Weights of a small GPT-style language model, trained from scratch on English Wikipedia.
Size: MLP 512 squared ReLU, vocabulary 11776.
Each number is 128 + 32 x the weight over its row's rms, rounded and kept within 0 to 255. Layers, rows and columns count from 0. The size above them is the row's rms in percent of the matrix's.

# layer 2 attention key, 128x128, rms 0.162, rows 26-79, columns 0-127
size [ 90  99 115 110 101 102  97 108 115 101 126  85 109 125 125 112 107 119  97 129 108 118  98 117 102  98 124 120 102  90 108 104 109  99  93  87 100  95 103 173 100  93  88  92  79 132  71  81  87  88  72  93 111  99]
[[166 120 136 188 105 149  58  85 123 146 145 126 111 130 120 106 108 148 159 104  39 143 146 132 172  95 126 154  34  55  90  90 130  68 106 126 167 105 151  90 117  39 149 124 101  70 120  99 106 194  94 155 122 149  82 150 147 109 100 102 109 115 107 102 156 105 109 104 151 126 131  92  98 168 162 105  86 104  82 127 140 147 128 141 163 165  86 135 103  90 128  97 137  97 101 136 135 109 130  69 152 114  79 114 147 148 139  75 111 166 146 130 126 116 150 102  95  89 144 103 196 131 125 166  88 105 162 112]
 [127 138 158  82 144  95 201 147 154  78 159 141 145 104 118 121 128 131 130 135 176 134 145 147 175  62 162 157 162 142 128 134  75 104 130 136 140 133 138 141 156 157 146 131  70 125 126  84  85  75  88 103 123  94 137 108 157  75 194  97 195 100 123 103 165 131 154 200 156 174 130 146 125  96 141 113  92 128 140 134 183 119  84 177  86  94  88 160  76 109 136 178 127  55 103 113 178 113  89 131 101 104 152 137 184 127 113 152 132 181 157 122  69  69 132 114 125 132 103 102 126 146 121  55 115  89 138 142]
 [125 135 120 145 109 137 114 155 150 199 197 144 135 157 161 107 150 174 170 110 147 143 126 108 118 200 142 123  68 101  95 140 115 116  98 148 206 156 111 114 101  60 176 187 126 125 130 106 133 147 156 161  65 130 104 159 117  88 148 142 143 170  82 127 145 143 116 137  85 157 100 145 123  94 149 150 113  64 124 136 194  54 153 112 128  94 107 127 106 144 148 149 161 146 101  92 106 146 150  87 155 195 158 108 101 155 122 110  91 125 139 174 142 103 153 104 116 136 165 127 201 118 126 214 185  92 107 111]
 [159  54 119 157 102 110 143  95 158 102 124 124 147 108 103  83 130 138 125 102  76  90 147 109  67 141 219 130  83 125 109 164 168 129 117 101 140 125 119 186 129 149  86 163 113 114 160 107  98 147 179  85  84 120 120  82 167  88 147 177 139 154 180 109  79 123  90 135 115 110 133 160 141 120 115 100  42  85 148  86 164 138  85  91 139 171 126 139  66 110 187 145 106 137  97 162 129 109 118  81 111 153 151 125 109  93  76 104  80 163 115 134  58 137 127 129 116 102 113 184 193 150 123 118 159 115 158 137]
 [156 169 137 132  44 124  94 135 121 114  96 117 131 171  73 152 111 133 135 102 148 152 132 118 148 130 151 129 138 125 177 129  98  91 170  75 135 154 156 124 140 171 132 151 148 148 117 125 136 160  51 125  86 100 139 175 145 190 116 171 210 160 117  72  99 125  80 168  91 165 119 156 161  64 155 107 167 130  83  96  97  98  93 148 141 146 105 153 120 125 173  88 147 157 133 163 100 182 135 127 155 168 126 102 144  88  96  91  85 143 138  86 127 123 198  94  76 127 101 139 130 183 155 191 150  81 127  95]
 [139  85 122 203 191 159 100 120  95  76 159 136 132 160 106 142 102 142  99 148  95 107 145 141 146 121 128 130 192 101 130 174 117 127  91  96 174 113  73 125 122 188  76 164  75 107 113 169 130  41 174  85 101 152 126 150 104 198 113 132 136 149 108 149 123  90 103 141 153 138 117 182 106 155 106 144 145 170 164 107 138 124 133  53  79 108 128 117 110 133 114 188 131  49 124 171  99 177  89  56 157 123 102 135 139 152 114 107  87 104  96 103 104 168 110 101 136 133 103 150  98  98 160  99 124 103 103 120]
 [158 115 151 105 130 140 144 150  87 124 127 100 130 116 144 113 104 176 108  76 121 204 122 101 149 115 158 178 190  78 129 136  96  99 114 168 131 150 188 131 109  83 166 152 133 132 181 140 169  54 144 171 115 150 127 148 145 147 112 169 141 150  81 137  67 161 142 145 120 200  87 146 174 140 141 151 118  72 183 175 141 141 117 130 136 126 143  81  90 125  66 110 136 101  87  98 172 159  76 126 177 103 155 152 110 136 124 115 115 168  65 180 116 151 118  93  65 120  74 111  63 154 116 127 125 144 159 101]
 [102  72 120 136 136  49 148  73 159 119  98 157 139 122 144 153 133 165 106 167 162 134 171 108 106 114 142 151 126 115 163 119 114 180 139  97 123  86 101 110 156 122 131 134 141  90  89 135 150 183 156 107 173 184 102 141 113 128 120 116  83 147 136 150 140 158 134 132 102 116 163 182 106 195  69 146  85 137 129  77 207 133 145 173  67 122 154 124 104 139 138 150 176 168 148 122  94 138 170 128 113 165 120 118 111 154 100  86 120 166 120 136 124 125  51  32 113  69 147 139  85  95 159 125 109 181  63 147]
 [138 148 116 102  98 148 100  82 121 164 145 132 131 148 120 112 119 137 147 141 135 149 157  56 144 112 116 139 145 113  69  89 100 146 143 139 114 149 145 162 108  67 142 191 120 128 126 132 163 134 126 140  89 131 118 155 123  98 119 111 165 101 166 111 106 119  81 148 104 162 145 157 172  61 101 108 212  68  82 147 172 129 100 114 135 179 104 175 157 146 134 114 130 160 137  89 141 150 123 127  94 129 139 137 119 166 187 166 115 126  93 137 101 149 158 166 189  99 179 137 166  55  47 227 150  89  91 178]
 [133  83 141 151  83 153 108  67 146  79 110 194  72  88  92  93  78 158 151 109 119 160 121 115 171 133 135 118 102  88 144 103 174  93 102 143 122 135 174 124  91 102 183 147 115 100  54 112 145 206  97 127 145  99 109 102 154 106 166 118 139 109 110 148 104 153 142 130 163 140 158 166 190 114 122 120 197  89 180 135  76 138 133 113 106 147  99 122 131 103 146 134  97  81 173 178 172 124  85 167  99  82 148 137  85 151 172 111 160 156  84 157 155 148 159 168  70 106 114 112 145 104 159 174 112 121  92 102]
 [ 96  89 154 151 147 151 175  40 133 140 125 160  98 113  72 146  95 133 107 124 123 147 178 128 148 119 123 138 178 116 183 137 186 155 149 150 121 100 186 143 101 140 145 151 159 110  88 119 121 162  86 152  69 142 122 112  58 105 136 196 133 120 123  95 110 192 148  84 112  57 158 146  90 113  83 157 137 102 164 101 146 129 142 176 115 147 131 148  86 111 134 105 141 115 150 122 146 112 124 157 103 133 127 122 181  85 169 166 167 123  79 152 169  95  79 216 122 115 125 163 208 107 136 153 121 179 150 130]
 [168 147  49 121 167  81 186 142 167 142 175 126 158 144 105  77 108 110 102 105  94  99 144 134 108 116 112 128 140 168  92  96  99 147 178 139 142  87  91 110 139 160 126 124 176 109 118 101 122 136  95 131 102 163  93 130  92 100 120 179 130  84 202 166 162 164  81 115 116 127 128 133 154 170 143 179  82  98  59 133 165 161  99 199  93 144 177  69  69 122 152 149 129 106  86 116 119 146 134 101  87 155 141 112 128 139  75 107 120 153 182  51 118 142  49 138 162 133 120 125 138 155 105 121 109 160 130 132]
 [102  96 113 145 173 135 146  99 104 145 163  37 194 142 146 175 108  90 137 167  64  87 209 129  98 102 129 113 170 114 113 150 133 157 134 106  76  88 132 128 119 155 110 110 136 166 131 137 134 138 118  84 122 136 169 189 104 127 113  99 154 105 188  91 140 165  95 204 132 121 153 156 100 114 102 159  99 189  80  82 165 164 170 150  94 144 173 121 146 118  97 164 147  99 122 178 115 165 124 143  99 118 156 125 147 117 110 154 125  88 122 159 104 112  69  82 141  78 124 125 113 183 119  70 177 116  91 116]
 [ 99 136 148 208  88 117 165  91 113 111 172 152  86 159 164  82 146 109 146 128  81  99 145 107 130 169 130  89  66  58 132  99 153 101 128 120 114 119 119 143  63 157 142  69 111 145  63 118 151 111  91  80 121 160 110 170 164 123 146 120 118 155 101 187 206 125 130  84 157 126 162 173 122 114 115  86 134 134 125 101  77 122 205 142 128 158 100 140 118 134 167 165 131  94 179 142  71 124 113 136 118 174  86 137 145 180 113 118 117 151 130 102 119 150 102 135 100 132 179 125  87 171 109 185 136  97 152  66]
 [120  62 138 136 166 138 148 159 190  97 130 183 106 139 135 108  86 144 147 146 159 105  89  90 171  58 128 181 139 148 104  94 150 125 116  69 145 147 134 112 114  98 142 153  82 111 171 125 131 123 127 121 212 153 212  69 125 123 154 153 101 103 157 159 141 138 170 120 145  71 120 150 155 140 159 173 168 107 132 117 165 175  74 150 175 142 137 135  81  68 108  94 139 143  92 165 107 176 136 139 132 173  85 122 122 135 110 101  64 181 149 138 149 117 101  97  95 146  92 110 167  89 161 122  79 100 111 161]
 [ 79 121 190 115 156 159 105 101 103 145 150 101 168  84 103  61 141 120 116 129  89 201 162 152 130 121 104 131 164 131 195 111 128 128 114 128  99 148 123 146 109 132 108 120 128  96 141 168 116 100  98 103  83 123  86 159 120  60 181  92 141  76 196 147  86 102 137  89 146  74 178 143 138 181  91 171  93  78  96 172  99 124 119 114  99 165 189 127  80 133 121 143  86 186 127  85  92 173 115 127  84  75 150 139 101 138 162 159 143 151 118 143 163 102 146 145 128  98 163 161  93  58 110 107 134 146 152 118]
 [ 91 123 113 133 134 105 152  94 117 125 103 209  90  76 141 129 152 158 146 101 118 133 138 152 190 137  91 189 163 192 132  91 148 172 133  92  46  98 118 139  97  96 142 139 112  96 113 107 130 163  93  54  78 158 146 115  89 166 138 141 168 127 124  83 162 140 166 194  88 116 157 176 137 173 153 125 159 163 161 129 165 131 102 176 147 187 172 182 104 143 107 156 117  90 176 129 167 144 127 171 116 123 156 109 117  99 140 175 115 114 155 130  99 131  85 182 158 107 129 140 163 113 138 183 157 105 166  98]
 [ 74  98 128 170 138 151 112 102 138  94 113  57 122 160 132 148 107 106  66 145 120 100 112 108  98 124 134 128 161 143 115 158 154 136 192 123  90  65 127 106  45 151 122  88 107 166 136 144 158 145 100 124 106 157 128  92 119 135 174  79  51 160  62 142 106 135 135 165 132 114  96 114  32 109 138 144 103 162 111  58 135  90 112 102 147 157 106 132 107 138 137 111 117 118 134 145 122  39 175 149  94 136 124  99 164 110 138 143 122  86  44 110 104 160  78  89  79 130 157 103 134 112 109 157 122 154 168 113]
 [134  90 121 145 147 110 148  83 186 194 138 137 159 174  64 107 140 182 118 165 122  99 111 141 108 153 179  45 157 107 115 102 179  80 132 154 132 107 148 114 180 115 156 108 171  89  83 135 107  85 150 137  67 126 121 134 121 140 133 151 156  76 117 127 120  75 153 132 139 130 135 179 133 147  77  85  88 116 151 154 125 148 154 118  62  60 114 107 143 119 144 111 160  69 145 146 163 131 103 176 140 153 173 177  54 152 116  98 176 134  90 125 114 133  96 160 149 104 116 113 159  94 161  62 157 150 122  93]
 [171 175 186 106 146 107 114 107 133 143  88  67 177 194  66 168 153 205 145 105 139 146 131  83 114 128 155 122 140 140 122 171 109  94 164 107  99  91  83 132 166 135 111 152 122 124  99 135 139  70 197 151 132 161 120 146 140 148 153 115 139 145  76  76 113 135  92 127 102 155 152 145 167  97 115  97 115 116 130 113  97 134 150 141 109  60 124 145 138 190 124  87 167 159  97 124 140 101 175 105 162  95 149 183 182 139 128 124 114 202 109 101  74  80 179 101 159 137  84 116 122 151 174  95 150 126 101 183]
 [147 142  74 110  94 160 126 158 106 138 109 100 161 153 182 122 156 112 150 163 140 137 130 130 137 176 159 108 110 133 124 160 120 117 170  93 145 199 170 114 180 113 140 120 106  90 115  96 159 126 105  84 160 107 168 159 151 111  85 116  79 128 171 183  54 143 126  83 153 126 201 106  69 136 183 102 163 119 154 168 125  99 134  68 174 157 169 145 148 170 193 110 148  97 115  98 100 155 161 174 136 176  80 142  93 136 118 109 107 130  65 116  94 152 179 177 152 154  52 143 139 118 146 126 108 119 110 110]
 [163 113 135 227 161 112 215 135 151 179 155 148 170 132 128 123 103  80  91 142 174 109 118 176 161  85  99 121 123 139 130 147 175 132  87 132 134  66 142  99 164 153 137 138 159 106  87 155  77 143  92  86 111  95  87 147  76 113  93 142 170 175 151 132 142 142  68  74 138 113 142 109 128 122  89 124 143 160 130 154 157 129 125  99  54 141 152 133 109 158 159  90 151  77 192 111 150  94 148 173  82 165 112 110 123 100 112 148 162  93 169 138 156 135 114 158 164 152 121 156  84  82 146  88  92 153 159 119]
 [174  86 135 138 139 182  74 117  70 162 117 127 157 145 127 119 116 149 121 136  90 141 124  84 172 175 113 167 187 165 158 135  80 149 166 155 122 140  91 113 154  84 102 169 126 167 152 127 174 122 163 106 134 133 123 150 138 171  51 148 117 156 137 127  84 179 108  66  93  72 106  83  58 133 124  79 137 127 101 135  97 110 110  87 174 123 156 121 181 179 118 130 157 150 160 109 113 120 106  60 171 120 109 148 126 175 147 121 121 121 151 160  66 141 176 168 107  92 156 155 157 134 119 208  94 115 167 131]
 [134 138 156 158 147 126 117 168 107  57 107 128 163 111 143 111 104  95 110 129 174 155 124 127 116  96 154 177 163 131 199 145  98  94 124 110 207 158 108  90 118 101 163 128 156 122 138 100 132 213  98 133 101 127 163 178 151 142  99  82  98 134  96 180  95 183 118 102 169 161 166 132 115 177 148 160 152  70  85 163 119  98 159 125 154 158 165 106 127 128 114 158 151 118 127  43 201 153 144 133 134 127 104 108 119 155  73 137 138 140  85 117 121 104 150 193 152 121  60 132  83 172 161 105 144 164 149 170]
 [170  73 141 142 134 150 151  70 174 152 144 125 140 105  87  97 106  76 120 144  67 137 111 152 139 128 110  93 113 118 116 130 161 123 105 127 115 131 181  86 157  50 113  89 140 102 145 155 103 152 118 136 117 146  96 130 119 135  91 162  87 121  65 162 131 123  79 143  78 164  61 118 100 166 142 152  48 136 140 179 131 126 152  83 175 115 176  97 121 149 127 123 140  71 139  77  90 157 159 113 160 127 126 101  92 169 140  94 195 102 162 142 153 152  99 124 108  25 117  70 122 127 104 148 144 156 113  81]
 [158  33 160 113 170 141  73  89 135 125 138  96 137 138 160 190 137 127 175 131 138 139 112 169 125 132 142 124 147 166  84 188 102 138 151 133 104 190 138 114  92 138 120 169 164 103 117 116  91  50 108 130 160  99 167 194  83 149 163 139  73 106 104 148 116 147 146 131 155 119 106 159 102 121 142 183 130 235 180 141 127 126 169 124 126 199 129 155 157 132  65 125 107  86 104 170  90 129  93 101  99 140  94 132  77 121  79 110 133  97 102 158 136 163  98 142 141 106 127 111 106 108 161 117 135 125 140 180]
 [ 79  98 173 112  96  95  44 149 127 161 119 107 167 113  93  94  95 155 108 155  97  80  93 155 130 128 123 143 143 111 133 146 151 148 133 111 139 141 127 131 184  93  88 101 135  60 135 158 137 120 177 130 127 181  99 123  77 133  85 105 141 164 192 138  97 126  76 125  88 111 104  95 151 171 125 170 120 146 145 100 123 138 127  89  89 129 137 164 139  72 143  97 131 193 139 182 181 149 177  80 121 117 113  96 126  56 111 117 169  48 120 134 140  64 130 118 118 149  95 139 202 114 160  92 102 128  75 112]
 [176 149 137 126 135 114 117 149 122 102 112 116 125 105 131 137 162 143 112 127 148 129 119  65 139 139 153 137 137  66  78  72  49  98 112  94 116 138 129 164  95 140 131 145  84  98 178 146 162  85 195 178 123 133 133 133 131  47 136 135 108  79 119 125 115 127 143 130  88 121 137 156  91 126 119 122 118 101  83 155 134 146 103 167 160  37 103 136 118 135  93 110 140  82 123 124 103  72 158  82 171 140 152 129 129 149 125  99  94 149  95  48  97  52 107  82  63 147 159  43 180 146 117 115 141  81 107 135]
 [149  41 134 139 151 108 201 112 165 102 129 103 130 141 148  93 129 178 113  84 126 154 111 166  92 137 160 175  99 167 165 187 190 126  99 155  99 135 136 127 161  69 139 123 135  98 123 126  95 134 134 101 118 121 140 114 170 122 132 148  96  55 162 120 148 154 130 173  70 116 159 106 187 126 145 153 124 135 176 134 169 141 113 163 137 158 176  97 113 171 106 162 161  89 175 121 156 119 133 191  98 174 104 136 147 135 106 161 124 143  99 215 152 123  84 183 168  92  77 107 153  87 132 142 122  97 164  81]
 [ 90 115 109 172 144  89 137 100  86 146 144 121 171 135 127 123 110 183 137 179 174 145  78 165  95 143 115 162 157 147  98 171 145  37  96 123 127 144 151 173 156 103 136 127 155 128 139 164  94 148 107 109 118  68 135  93 169 175 115 105 161 181 143 159 169 161 100 146  90 116 164 110 164 123 169  72 153  92 116 129 124 178 116 102 138  93 165  89 111 101 126 156 134 119 165  48 172 177 119 155 129 165  96 123  82  85 122 194 123 117  47 115 129 110 124 166 121  60 118 164  68 129 111 110 138 117 120 101]
 [117  73 189 117 106 154  86 123 112 144 119 123 155 118 111 102  96  85  94 152 111 101  78  84  99 173 170 127 152 126  78 127 168  78  97 166  98 119 176 116 117 140 102  64 144 115  87 135  87 139 120 110 162  79 125 168 104 107  99 135 135  98 174 146  87 115 132 102 133 118 117 180 146 114 159 176 110 152 133 140 114 100 149 147 131 164 151  64 158 167 171 122 163  93 177 189  44  90 118 109  82 187  76 155 121 130 170 138  95  90 131  92 182 107 135 151 155  83  96  81 147 129  98 169 139 130  76 154]
 [104  96 141 154  85 144 112  82 118 191 101 118 160 124 122 134 110 168 114 129 165 150 147  97 178 139 117 124 149  95 160 168  43  79 137 202 233 125  61 128 144 146 127 161 116 160 180 117 112 102 197 181 117 136 151 131  81 120 156 143 151 169  94 129 148  85 111 165  90 160  59 158 108 140 145 113 146 128  80  95 111 135 100 123 148 135 104 110 149 148 172 173 127 118  89 138 167 137  90 132 168 121 162  72 152  97 130 165 100 114  87 116 149 125 120  71 165 127 104 133 161 160 172 127 166 117 139 171]
 [130 137 141 114  88 125  87  90 143 162 112  96  97 102 101 119  72 104 138 145  97  95 146 172 157 159 107 103 161 158 156 162 142 181 110 166 164 134 141 144 120 113  86 148 171  83  96 141 175  73 135 114 150 133 150  62  62 132 151 147 123  94 146 114 151 154  97 123 184 107 188 135 105 117 122 113  93 152 110  75 113 217 140 132 117 130  71 168 107  59  64 139 134 168 158 118 139 162 121 169  93 173 184  84 141  92 136 164 169 122  94 137 133 206 119 150 151 143 137 206 116 102 119 107 115 155 148 136]
 [162 111 122  89 163 112 129 149 168 104 170 102 132 157  93 139 127 132 148 102 158  75 152 147 140  99 117 154 157 172 177 130 108  81 142 199 161 164 153 118 115 148 147  88 116 104 101 120 143  48  60 114 155 116 106 107  89  62 105 128 134  58 146 111 144 145 173 123 138 122 109 191 115 136 165 115  71 129 181 169 134 116 101 138 125 122  70 121 132 102 114 167 138 172 118 134 140 106 130 145 110 204 173 113 139 128  58 102 161 101 149 136 137 128 182 147  71  99 146 176  86 178 130  79 148 139  50 135]
 [126  78 126 209 153 151  49  58 172 119  82 148 117 187  90 112 130  97  96 138 107 155 137  97  63 169 167  74  99 115 106 164 173 153 105 141 131 139  82 155 158 145 100 148 178 125  99 124  57 126 168 131 111 132 137 130 151 166  84 148 130 171 131 119 125 105 147 135 155 128 132 144 120 136 107 106 146 197 183 101 126 125 120  67 141 144 113  96 178 109 119 119 150 131 133 112  63 167 132 114 148 136 138 111 150 176  83  76  77 121 138  98  87 114  95 172 162 138  72 133 143 103 165  69 142 180 133 129]
 [129 136 120 116 227  99 145 140 108 103 179 138 114 158 125  94 155 113  72 137  21 127  97 147 122 124 135 125 173 147 102 163 107 134 108 134 119  84  70 130 174 122  94 107 127  85 190 151 127  74 111 142 134 132 134 102 153 105  90  88 122  98 135  94 163  83 125 188 128 108 166 149 126 147 112 156  97 134 143  68 100 159 163 151 153 100  64 148 123  69  88 101  88 150 127 106  88 139 170  72 161 108 148 132 139 153 157 110 159  80 122 103 101 128 138  94 135 128 105 179  87 113 165  50 152 132 152 175]
 [ 76  82 128 195 134  49 155 131 119 165 129 112 169 150 114  96 106 114  95  88 142 161 181 109 103 168 120 156 105 134 110 120  94 124 124 108  60 130 113 131  81  93  56 114 190 139 137 150 122 150  85 161 152 139  66  75 150 167 140 117 116 117 131  95 165  93 148 127 133 113 182 148 124  72 118 133  98 141 120 106 157  99 114 128 168 156  83  96 125  94  86 152  94 165 158 122 168  98 140 186 127 170 123 154  95  90 103 197 126 151  97 151  97 148 143  95  63 193 107 162  76 158 143 136 146 157  91 142]
 [168 135 119 120 131 145 128 116 163 115 106  89 119 145 157 108 102 132 143  96 181 152 124 107 142 162 102 143  56 124 171 141 163 105 116  98 212  93 138 135  69 165 169 118 136 170 120 107 119 194 134  84 121 138 136 205  84 119 105 140 117  49 206 119 115 140 119  53 150 114 117 159 127 136 120  60 158 150 132 111 133  75 161 173 138  91 169 158 118 145 193 154 198 128 139 171 115 105 150 103  76 122 124 114 103 136 114 159 137 102 135 121 141  98 104 124 156 106 187  78 164  99 119 103 164 145 147 183]
 [144 107 151 135 125 110  94 183 124 148 162 148 193 142 107  99  90 132 132 157  84 120 151  66 188 176 115 128 101 111 115 116 117 109  93 106 119 113  87  93 130 116 164 152  64 114  98 169  97 139 122  96 114 172  98 185 131 178 114  38 114  97 131 133  54  92 110  90 125 190  77 119 136 125 118  71 163 109 146  74 128  93 138 101 142  90 184 120 113 109 149  96 122 176 171 179 124 182  89 142 117 131  86 135 139 129 162 111 147 143  60  51 148 109  90 137  76 135 134 134 155 172 117 131 126 134 114 109]
 [125 108 134 123 155 157 135 155 144 150  88 180 149 128 105 131  54 116  98 154 113 109 130 156 168 113 123 136 190 119 155 143 116  77 126 118 147 174  90  80 124  79 130 122  96  65 136 154  62  57 154 130 175 199 173 147 138 111 109  94 122 105 143 112  66 132 123 158  76 122 130 128 152 135 132 111 132 130 154 103 126 148 107 117 111 108 183 119 104  68 119 122 163 159 116 150 145 174 151 137  56 118  94 104  80 113 107  70 177 129 109  78 187  71  86 108 146 130 108 159 211 111 150 111 121 171 127 182]
 [150 165 111  92  93  83 157  90  73 124 143 105  96 183  92 127 178 153 169 138 166 159 127 131  91 138  84  95  31 150 107 132 146 166 164  88  82 150 178 172 158 150 128 145 141 163 120 114 181 164 102 136 115 110 145 150 115 118 143 158 110 124 104 122 147 129 116 138 170 104 132  92 137 135 139 102 103 163 135 148 138 178 139 163 163 133  66 176 152 186  95 171  99  69 133 142 127 124 113 101 164 105 160 150 124 127 159 162  99 110 129 225  80 189 156 142 120 120 136 138  67 112  83 188 126  72 127 123]
 [123 131 158 129 126 111  71 122 121 146 117 141  65 107 198 161 152 133 121 131 112 110 105 128  81 142 132  95 116 191 153 117 115 168 120 127 156  84 105 180 185 103  67 143 175 164 170  99 160 140 131 140 140  81  92 148 139 100 160 211 114 121  62 168 155 177 137 114 163 146 205 187 161 128 172 146  99  92 111 133 127 123 136 172 140 119  87 167 126 146 151 123  93  89 143 108 147  75 163 124 163 157 168 153 152  91 120 213 108 160 160 124 128 136 117 128 144 187 179 104  72 147 141 123 111  94 101 143]
 [167 102 119 125  91 122 147 165  88  83 143 120  87 166 125  96  66 168 137  99  93 107 119  82 149 190  98 122 171  76 113 146 132  95 135 161 127 155  84 161  74 107 184 125 117 127  56 114 156  89 117 182 108 185 118 155 155  80 133  63 100 145 106 100 115 106 108 152 123 157 128 196 142 109 143 111 142 129 142  61 124 102 116  69 137  95 138 115  57  76 133 115 155  96 156 198 137 139 144 140 128 115  70 143  98 160 146  95 164  54  61 101 137 126 110  91 122 110 124 161 112 144 130 132 126 164 149 114]
 [139 165 156  83 125  54  70 107 120  83 111  97 133 148 128 157 152 180 131 140 150 140  84 131 135 136  69 141  80 151  74 118 109 181 143  77 139  99 169 180 177 120 131 148 143 141 168  92 194 202 118 146 112  72 110 121  90 119 136 154 146 123 124 135 136 156 146  83 185 127 127 104 132 117 143 196 133 115 108 170 168 126 121 117 164 156  47 169 128 177 133 121 107 123 135 122 136  97 135  63 133 152 111 148 203  92 122 173  72 116 168 142 104 137 158 190  95 154 121 145  87 100 114 132 139 127 105  80]
 [110 160 146 107 143  87 106 130 167 144  71 133 172 123 128 164 133  91  70 161 128  74  62 126 121 111 128 210 176 131 138 116 105 109 127  52 184 148 127 173 139  99 135 117 161 122 157 114 152 169 108 137 120 129  62 153  80 150 118 164 118 124 127 104 135 154 185 118 146 135 109 109 113 148 171 136 151 139 122 129 108 157 121 115 125 166 104 143 139 148 146 109  99 197 179  80 179 141 147 141  51 123 148 169 172  67  95  95 146 109 151 136 139 126  84  82  92 126  46 158 148  59 150  93 121 116  73 143]
 [151  65 152 141 105 199 118 122 189 142 107 126 149 140 118 106  86 130 130 145 112 132 156 147 180 113 154 132 180 126 124 124 127 153 124 165 113 141  97  76 169 108 144 119  98  73 117 173  42  56 191 132 138 180 171 119  95 101 112 110 134 145 129 119  77 146 156 134  80 174 132 124 138 100 133 146 116 118 159 152 150 131  86 150 103 111 197  84  92  24 135  76 159 160 117 139 115 162 145 138  89 120 110  90 121 116  88  98 129 140 142  84 141 119 129 143 147 102 141  94 204 159 191 128 146 151 108 178]
 [101 154 161 139 117  88 101 136 113 170 116  87 139 142  88  98 109 132 112 169  58 156  89 152 113 112 111 135 150 167 162 171  91 108 131 163 117 169  59 165 145  85 142 151  98  79 120  78  95  95 118 132 128 160 104  81  59 144 147 131 134 122  82 136 131 133 165 143 152 131 138 110 152 144 124 160 150 176 121 107 116 125  82  81 110 152 209  76 140 148 144 149 116 130 116 172 194  87 193 145  94 130 147 124 196  98 136 168 162 101 106  45 128 137 155 111 157 146 120 213 106 125 174 124 152 141 177 130]
 [169 173 126 119 171 137 158 154 134 180  74 110  84  89 159 218  78 125 162 142  95 144  46 174 156 158 143 117 141 225  90 116 117  72 190 122 118 144 142 146 114 152 116  78 119 131 137 119 156 174 164 151 135  68 113 116 108 110 101  98 146 131 142 127 179 128 101 153  89 109 115 120  84 103 163 152  96  78  82 176 180 159 106 130 121 185 127 133 186 153 149 147 195 104 136  90 151 164 114 145 140 129  88 124 111 135 118 102 138 156 191 121 115 118 110 156 133 100 144 101 105 110 148 148 110 130 128 174]
 [120 131  73 141 152 133 149 175  55 133 117  79 138  91 143  87 133 119  84 119 161 183 148 128 131 169 143  86  50 136 157 137 120 148  66  92  62 108 162  96 161 101 152 104 112 114 160  85 195  88  93 179 108 124 178  99 109 137 112 113  84 106 155 159 141 122 126 157 132 140 125 130  95 150 130 117 122  91 123  97 100  61 135 145 168 102  76 156 115 205 110 170 100  54 151 109 110 101  89 180 163 134 143 137 124 118 173 141  92  66 132 155 144 137 153 118 127 144 114 164 107 187  94  93 113 129 107  89]
 [156 102  99 130 121 124 167 106  40 101 146 100  77 150 134 142 212 202 164  79 162 162 167 131 126 163 143  64  50 130 135 136 133 121 125 144 118 156 156 103  83 148 178 135 142 169 137  80 126 123 107 154  70  96 148 112  92 126 116 153 163 145 136 119 126 129 158 150 165 132 120 117  94 129 124 127 124 172 193 144 126 162 125 151 135 107  99 133 144 170 162 148  86 107 120 150  95 109 151 131 147 157 154 129 138 203 181 155  95  97 145 180 106 185 186 164 193  99 148 132 121 166  92 172 157 101  89 112]
 [174 126 138 147 109 183 199 106 147  85 130 192  95 158 157  81 114  87 133 138 159 172 172 160  95 121 123  94 136  81 137  83 140  90  66 118 122 140 171 100 119 146 128 130 135 140 112 152  82  89 110  95 131 204  88 170 108  83 127 143 136  97 173 114 190 167 113 130 158 121 144 108 112  35 148 114 141 112 143 167  99 136 155 156 122  79 162  91  84  37 117  59 116 133 153 141  77 154 120 161 142 133 146 110 101 157 137  74 108 124  95 120 136 124 100 136 102  80 101 134 177 142 117 148 153 168 127 127]
 [129 106 167 127 153 133 137 174 183 159  54 171 131 140 107 121  67  81 116 124 127  67 136 144 147  96 148 178 195 119 175 110 103  80 110 120 146 138 100 122 108 103 136 138 131  78 131 163  78  65 132  96 169 185 144 108  93 110  86 100  95 112 146 153  82 106 166 102  77 101 122 132 130 136 143 113 124 103 144 109 105 153 128 127  78  99 175 102  75  81 129 123 169 209  96 162 145 178 133 126  64 127 109  98 106  72  97  85 179 170 129  66 123 120 111 126 138 140 102 132 168 109 167  76 115 136 139 124]
 [186 108 114 103 121 156 154 124 126 142  97 171  92 180 168 154 107 107 162 126 129 117 142 141 120 144 122  50 112  88 130 127 150 118 122 148  89 175 137 103 137 107 160 124 108 123  88 149 100  40 134 147 155 151 159 160 144 106  86 111 111 136 129 159 131  99 165 133 116 128 130 161 152  56 100  82 137 134 168 162 134 176 164 179 128  68 177 135 157 103 136  98 209 110 126 171  80 213 144 151 121 161 102 116  43 142 138  68 130 171 150 150 171 108 143 147 161  96 197 111 168 155 143 154 149 132 107 115]
 [107 140 130  95 141 117 101 161 161 162 112 166 127 117 125 160  53  81 140 146 105  87 111 147 202  89 121 152 192  99 124 102 124 137 139 123 165 152  84 136 135 109 112 168  99  87 152 161 113  88 168 110 190 142 153 109 113  99 138 133 106  95 112 167 113 150  99  77  72 117 108 141 130 101 104 143 172  69 113 121 159 134 113 142  94 169 149 128 120  90 148 101 181 201 136 125 172 165 143 115  77 104 123  88 114  86  89  77 135 145 132 101 171  25  76 128 127 100 117  95 172  88 170 100  71  97 133 121]]